{
  "num_hidden_layers": 13,
  "hidden_size": 256,
  "norm_eps": 1e-06,
  "bias": "none",
  "init_std_up": 0.0209,
  "lr_mult_down": 1.5,
  "beta1": 0.93,
  "lr_head": 0.00652,
  "schedule": "wsd",
  "train_tokens": 155000000
}
Each number is 128 + 32 x the weight over its row's rms, rounded and kept within 0 to 255. Layers, rows and columns count from 0. Numbers have three digits each. The size before them is the row's rms in percent of the matrix's.

# gate: layer 6 MLP gate, 704x256, rms 0.125, rows 452-482, columns 192-255
# up: layer 6 MLP up, 704x256, rms 0.125, rows 452-482, columns 192-255
# down: layer 6 MLP down (transposed), 704x256, rms 0.108, rows 452-482, columns 192-255
gate452 088:159124115180114112129144103115067150128114142139070134122171117053207097159155072103088117095098115102132127126141177120106083102078096122057102073142150094065064141131140152169120146180146073
up452 090:082101140120129111141128205125117099072056128140101111142172138170121161135145131116152174143101144142074147165142110136125061131127161118119094145149177140059108105115155130154139136116074091
down452 088:153154135132110149134116106117130062120074186173075160162100095148158154144061202177126090174114094097186129118152108164096156079102137106095167124132170156190137173160131156123134190106103134
gate453 101:131148125105132121113179144161121129153099114130065112179145135183095118089097079158143118095117136103190144068152135084102144121152123085141157130150157183166172116164111113155154106079133124
up453 103:127125119138142145149124162210147167134101156138068130106107161073092116121144099197128111192108151140129112138171109109139139123119090154117144139058115144128128132129160108116156108138133186
down453 099:159129044149150126116127121101153127050146125076081123149178088125109063067084169100103087064118112146158156142139134059145148118136118124107119134146163176129114126165133131077141142165108097
gate454 103:183074077173101116059108178137115128142132162128170155127190121122119064123128089161144115143079179112139154144144154135117080139109118177072087136133098128126138156148155103147201124107159150
up454 104:121156125154120117117127137135128079105076167116146054129136135158109124156082109102109127162157119124110151111149108150162055156118097124147101112114139085081143138102136119155127225083124110
down454 104:075128107129097135126113155106151082094140129114125093114068149150128124130099126120135083103109120141166096184119136127105212095136148103157101092135147088104180076134110121161136076129131183
gate455 104:122112133134107167058146103074163061099079150136094120121153082144119194096164111140126097119103182171124111168106169104100087121076119096092087069130115097115136089117074077164122127125152118
up455 106:128078104112127121156172089144159113115093139103151130170097109124151119069117202065108091146113122129182185113151145148142155105144160075099216126129106137050223171103126126082125126186092211
down455 103:084109096139136158132121036127157137104139106153137079129051141138136138149123108117135105084110087096138155124080131103079105127137110138110174139143126139086166188140117116130135156178059163
gate456 098:101129149122104103142128121158182103125161104135090129112116146106182085086136114134164130150102093139170114131113188148110093137095116193167175181120135167125082146144099150122137110221142177
up456 097:078058143156100105116108096168131125099110130182113171098139128160147136081127135143108065074174140065142156132201139104150130137081164211135114158132133102158135110146148147132132090139180150
down456 100:104108104090136093072112124136125139114120128053134161114164164094069109191169071135164078181139107097145165178148108089089098122135144148174144145100136127159118121187116141142153193129177062
gate457 102:131114119075178105126152208188108069103115188180107117114147132116131090166123124137135176136132150139099111143087129140146126135163112125136168056084109140095106104108169158114161160154165144
up457 102:154129134141132141127149075144169152097172099112149089122144151135100114101132181112142187109109089127145138178068135147045067155061098180114120116113104117142117086145115089141101130104088143
down457 101:189195197106100106118128155103161128159123117098129083096142108136080113082141098141154125077121138118147133127104129161114132102111106163049104074149129117111123123065089141072111153175115136
gate458 100:063077068147089101067158139160105209147125115100090163102177120113086089118131134065186117060155116171164073150080184148108166104106091152136131090177136141116111130170133083206097107136136132
up458 098:089136071158108089097096088102183106132103141206166128178106140127190107127098089146131075131119131132120091094157236134118117178079160136126152152202127125132154143129150146113144154133129137
down458 101:135135089107123150173076174100194141129152133116132173155133117160160137095148152077156095134108151128145126174102118140153133119145199079129082126113083104134131152122166127091142058128139111
gate459 098:128139111140109155080102155151169110160180146200132153189130173089123115063096161086113089081133105113129116072106144166113138187087150106121083077131127102137133113125138193156125090124121127
up459 095:112122090152180117162171193087184128113132118104118130121103131111125123084152083131137093125126109096085152118129125125085099100108089121122095085164098095094093138117139185069172136147101171
down459 100:129128142111143169117143150090139143113137142097151138095206088190160122130151109195194149143103122215111138150077066121137102142066057101140131141153057124136140083120150145183176115096144099
gate460 103:134155179122142164124132168155161161071131057059122167111176098085121117114182199147145175110127159144144138175104110101151144142070120137135138153143108160143103086150132063117130169164187135
up460 102:146136097080090116113125198131136168117127138122158123165131144126181088118146111074079111112132128125197135096150219137092147146126154153104124134118099080134120124101164132110128175042115134
down460 102:052143141134120126181106138148079116143177139090177159169201088127182076103089083142099123118114112066117105109151131148140161157122129126143092122137176100171149119132122169145137084155130151
gate461 100:106138139126098106104106107136142107103086166093183122171082123155147138140063123147089113159103111160190085143130085087149189037107157112130087121113091142112147200170132095124098167121116115
up461 096:150164130147059172091147122136104103170130172128137113147158125113129159062074128154158143181143111181119084117162121108096159172174142136121184121150131109173124125124106111128102105074108134
down461 100:120165082115117154139138171110127160140049086104132114157127134152130110088096101106154114075139173135125168167109097138107110109118178134099118105157053191086131209156135124110135139134054112
gate462 100:159134118110078040135156057139128148135114114168171084113100104128151107199116210145088119135141043162110115120143131131142110121113093124141091145152169061205057085105064129117102112096125131
up462 101:134202115136115067126176078140108121090135134122118104105149097072148150069176165100110158131112106141147113143094165096133130119115143116146145100156206137091079100167152162088130208172140144
down462 103:137114153133118126112084123065095112131205089100177155120139096129142147093065109123073123095199118171091238125162069151122186131123110145097167101126168112105177131149117091108119131085097142
gate463 093:100108112112107147103110064123099172136125143148109088153098113083122123095151085155135070118144115097143183173166145071133114046134163132146129156184120177118108137140159111154162158096096096
up463 090:188186180157098090143091152145194086136154082058175131125092116098134127145121156083112142126074067135167099118093119169097100144131152086127161147038147146137168153165115103072117150117166209
down463 095:151078182108127132127096099092107117164180110121125095109101153093173099084128082125100110082130201114166121151129108105117152118183111147119089139102120136163056155152099091166107113138078144
gate464 091:069178132194159141186111100106159152104087110056144178081134111110119151093138160119085145099108082144150129076171164178102107164162101055081121151188166140096145165146129170164095125153150117
up464 096:122114189160131139117107122139120115198171151148120138146124118183159104057095188116101126085103140138111123117184077158200141098156113106110035181130145124089175125131156106217123144114119151
down464 097:166148113165195160164139133121148205098164098112174148134158205195140202060113106163114162195097119143152108069126112129074131135115134099101150121140128145132089171120138179154131138121095121
gate465 104:171153138088115178122103144149158143133105174074097197117103124130135133088122125117121103139120123163144111129100118173105140129147128113148113083091155127165054151095118120127167079064114092
up465 100:091119155109138151132123149148141133142162137119141156162148126166107113127126070137110152108192093088085088103121107141180106170071141182088159142150173078134144153193130152053108190154156076
down465 101:138155080146114113097165119163202090173098146152160154115185100109059171179139107112179136123108146073061126127131063113181096106135126178146085085083151096167130142134100181111147119165156107
gate466 092:161117146096101236095156133165134166081092137104172086118069167124112113119141172104138163062148130123129133142098164155156142077125138135136126095068082151092140092098165112130164138164140124
up466 093:166136132147111122122094118102081125114153066190103114150175163149137167115140111112101072084130149088093126176220091087058143121065147125092132094052118142107076145118153118077160102108154188
down466 095:159049157128164140099128117104114127143147089084162133146111153075160137119170098187141076120162138092136159155106171202182168115205106110125140134182159169202104112125154147154069131091157156
gate467 096:186156101107058162106162111082093146105135117107124081106176133119056066115181081123186136113150140132183128160155138173123113183103205147178094132092074094164157138111084121147077123049109190
up467 094:109140161124126142051135136120095158148165138177154078111176162113200080090091137151155152155114117125107170110102156115083182085119172105088102153112107160132151245148168095162145124124122107
down467 095:105164150093160169165172048123114108177133070144088105089104146054147122120151180121076161069127140166109151052119129133100166151123137108117205086129114145148122138142099065181135102129188191
gate468 100:158124089111106134152113150063139066120162129135119152107092126072151129090180104103111130137126160101144185082071159114142159095124110112064070074171104179168134153123194139146137113133126101
up468 099:192114212153119061106183137148142091054078179138114072105157164100146093112101061138136103137070141132180143152135117121215070141172141158148153093168123157146120127135113129177125127180162121
down468 096:059100110106129103132178087135118106130142151166113114181121162110136067142171149102178115087120123117099116104143122147095143121134165085137118140132118123162163064112119073161102142182092084
gate469 093:091153087151102123131144140186086150165159133142127153143163173130101127138096145183136082098122094115172173150147165152121147156100170092178138158118145186169107068099111138222151098132153099
up469 097:140197087174117129087104100097161168115134079075109134124096176129102142108097159154135143158123131150123142139154117117132125067101106146116075099125150119148095098155141119165173052077112059
down469 097:182170090136082097144068124089115114143146094077120145104169125121173099161152119139123190183162152119122134083169171175083144100146124123126120127099149079125139133073132082123121139119077105
gate470 101:140099104073193130144104133066155128155144129164083151081164054126094167160124144137169140136137156135116173143119130128166132132167150123101099113118054101164103163127064147141055142138131140
up470 097:082127103099134146146154081155115088108169115130141088146194132133154071083120132125144144158136132156093059066136064109156136174122110115108088062126127131156146084148118098113122111167152119
down470 099:106134057109164109123081086078062099145086195134127140098155143152150163083125149156111107178087095153109081168146178140108161068223123124133165122059119185172119191099107092123093103182091120
gate471 097:137142105047170131194137160052093118139157151063038166148112105185138168120116110112137115125166137137139102177105166150056129110087131151111124119074163166167078119127166095108060162175142147
up471 100:067145174121152103125126165127111143154117149073091089127151162108133130150090114170141162147132149173106158110080115115135113162161095115113121035116148147185142156172121128112154146172116105
down471 098:134108128073125150197109179132133086146180113162111084145092083129093147181161141148062153185085155181157112131143143166206138152111110174129092142140116177179106125110149194078178101145126164
gate472 103:153170123134143109117116146109054149137108122101121142110107125223089187102173173136174150129138085079126102118164102124124189139159096089115121179150132132133097145152122101145095095092156117
up472 100:139144161103091136139117077143151111078098150165185158146185142133150139144161136158132142182132105160138137127193195139087072112102102171103182123161134106149137118123117192136135147085124151
down472 100:123138134184138137132140156089143128149097117159183137126125117137194160131128125134218147084132158113152133181119098108167060093130104181169154153129110131114179141134169140136117138102163184
gate473 104:147138150099122157080157103149147131181113115163121153075108127111097178093058145093161170119115112104103139144182177158135153126190124117095105156163170119071197108137143128166191129135165140
up473 104:094169139148107181097078124109172189164137197102124130193145137112157113156107139141129141128108145159150105099098171072134137116064133153181128095151043079173127130126125108144134164130136073
down473 101:158119136115133106133119126125146160159115139158139122183166135127140160145102110148186172156167140123109121117102111129138073165149170156160184136168102162123117167105109106145108099112146130
gate474 096:141133097100111153087133187112149144174169104166127174133113231136126066193158116115121105092088110129101120149094187120089120126165096097070129101110156159090162139154158123149153135094107086
up474 100:116163134132044098171085203162160152141117106089088154141122107149158130190129129148072118105076140155125118165127091104125113149138138134125115134101131106181120112144097103104148093147151112
down474 101:150151112129186123154116128117149163146114114149102106129093109129166128135106177154167127165126140098145130140149120106104138156121137128122165112110152099070109073163122158067051138143122114
gate475 099:178099125126117127148184143195158085117075093106118159143123149044072233164148130100116135113116149150171086096116099135168102102132095171160165128063145098180140152101132141139092157119143106
up475 103:116150104076096163147159074105131136126116174153147124126161150089072078101069041152091137052130145148161075081115125148150162166097143145117115165124140082152112094093188110097138103142138142
down475 102:144077141124109124091112120119112135112096147167138096072152128132137096107154110126171126167111098173097121111145124117102141156075122106139196162125135107106117123136235158149150209137057100
gate476 100:136144173094190146106164110177124146153135107136089111191092107146181121123174090143112132112107139123088173072158134136112127144177111139155105108125176107129129143143128126113186136147219124
up476 095:140086093125177117077036134208220099141092122137132156104167062021102179137152127145109107127138106112171118109166082130146070221095153116129079107087146082166120135145134121085113169138142137
down476 097:125088128121155128095101129210187149100133123094151130058153219106091125123112140157070104168151130102128106128116120057077111143103127128091098131115095090113158116084109136110051105166088066
gate477 104:098119135143103148159083153132139120096151126172153152108118083114111106137101081069129109103195134116031144122156188117138176151137159110094110081122166170136145130140157126131153167172132133
up477 100:152140067114132168151121116134103198121119173159126084172150132126131153081082122087138150105119101150169115098131147179144094137111091120114112200164173066148140161140108120105117061098152174
down477 106:122090123070111144078119114138126098177084151146098114117115179149154175089199199138129146097152179130113104093080124132082127148147169160161145165078067127087153135147127068117132124165142111
gate478 093:144085093137125024152145149095108138153124114082139114093082123101152097138154113104116107063104121123088147144108099135149085131124121145179139125111075116072102149081105124092146171117149136
up478 102:120130102168158113094161121145144122137137075139145144114165151153150165107055124117158154176129162138186159103098093162171185164168167107124161081209146147144077138172107134096106119051163097
down478 101:179174116136096126129131148153146178190151158147098133067131166058124153158108074121176113098143061130133169095141180171170133055057104154175105150199131134107045093118154095140178106101166136
gate479 102:093121091138131090128142080141141157107114180124085134110142092096167188132147145132070062080143125124180165116117103133043079193154098119146170147091100141126124152124184134090142108134087078
up479 102:133129214137100071152114136189150109106143131107129102137185169128138154125155107151092107111183116103092111138144134081148136104160141107101127072057085163049084196151137123139138099071117156
down479 103:076147092108113153110133095124105109126110053178101115090141100164110123107109167151127076091102153096165169060093107166056153134131089136093087109146127124159176077096085137104086136111136136
gate480 101:149179084114163144108101140140043158092162119182118158150090121138075139169173147094187171102169071134122147082120101117172079165164129115121176160111120059128117137118099128118152119096198096
up480 103:111163143102190139081187128111186105111150104083130088122124168085136146103110163136100146138111046125142132157164133104122181103095146121134102151177155159168178173164141092058156125144120161
down480 105:117113086138116143125145091151179120132185155107178086138111155129104142099119129129125124194095120188083104117125137111146128143121151117137118168078127129108143087105151135099131109104106151
gate481 093:128119067083120137143163213120113168147098159140148140162105156122124138123131092091184119124103124130166123153117169138104097117092125164121094158101118136147159161116125091175130111147085145
up481 097:221159146147138086092132114133128122152193089102158096126142154135126111129145134073101139115128122146146150163079114093110174133083113167158113124111109108104138133096112105082045127176110111
down481 096:131131117129126150113158156171124128081151106128106109167123173099135104094136096174101114036086127140160143110128132157105160049100077120116123077202089095157136187084166070160106122171140201
gate482 097:152159098088099117119129181124149128159095143128153070109169117113155134076205167066128120146133106135102102161140091132106162102115083079132073177194115132072135126141115090095126121074173138
up482 101:107150111131092071114163115081150133125123175137083127145184121125142166117077142112123092122117137100148142119070109087077095123154178177119172105144134135125119123186131160109176121082125106
down482 098:113105164119113127164129104077111188095167119120078119131135127181157121130186096138103122036171148175086144185120165145151106149131128078129153124170081070129133060119078113070104125107072173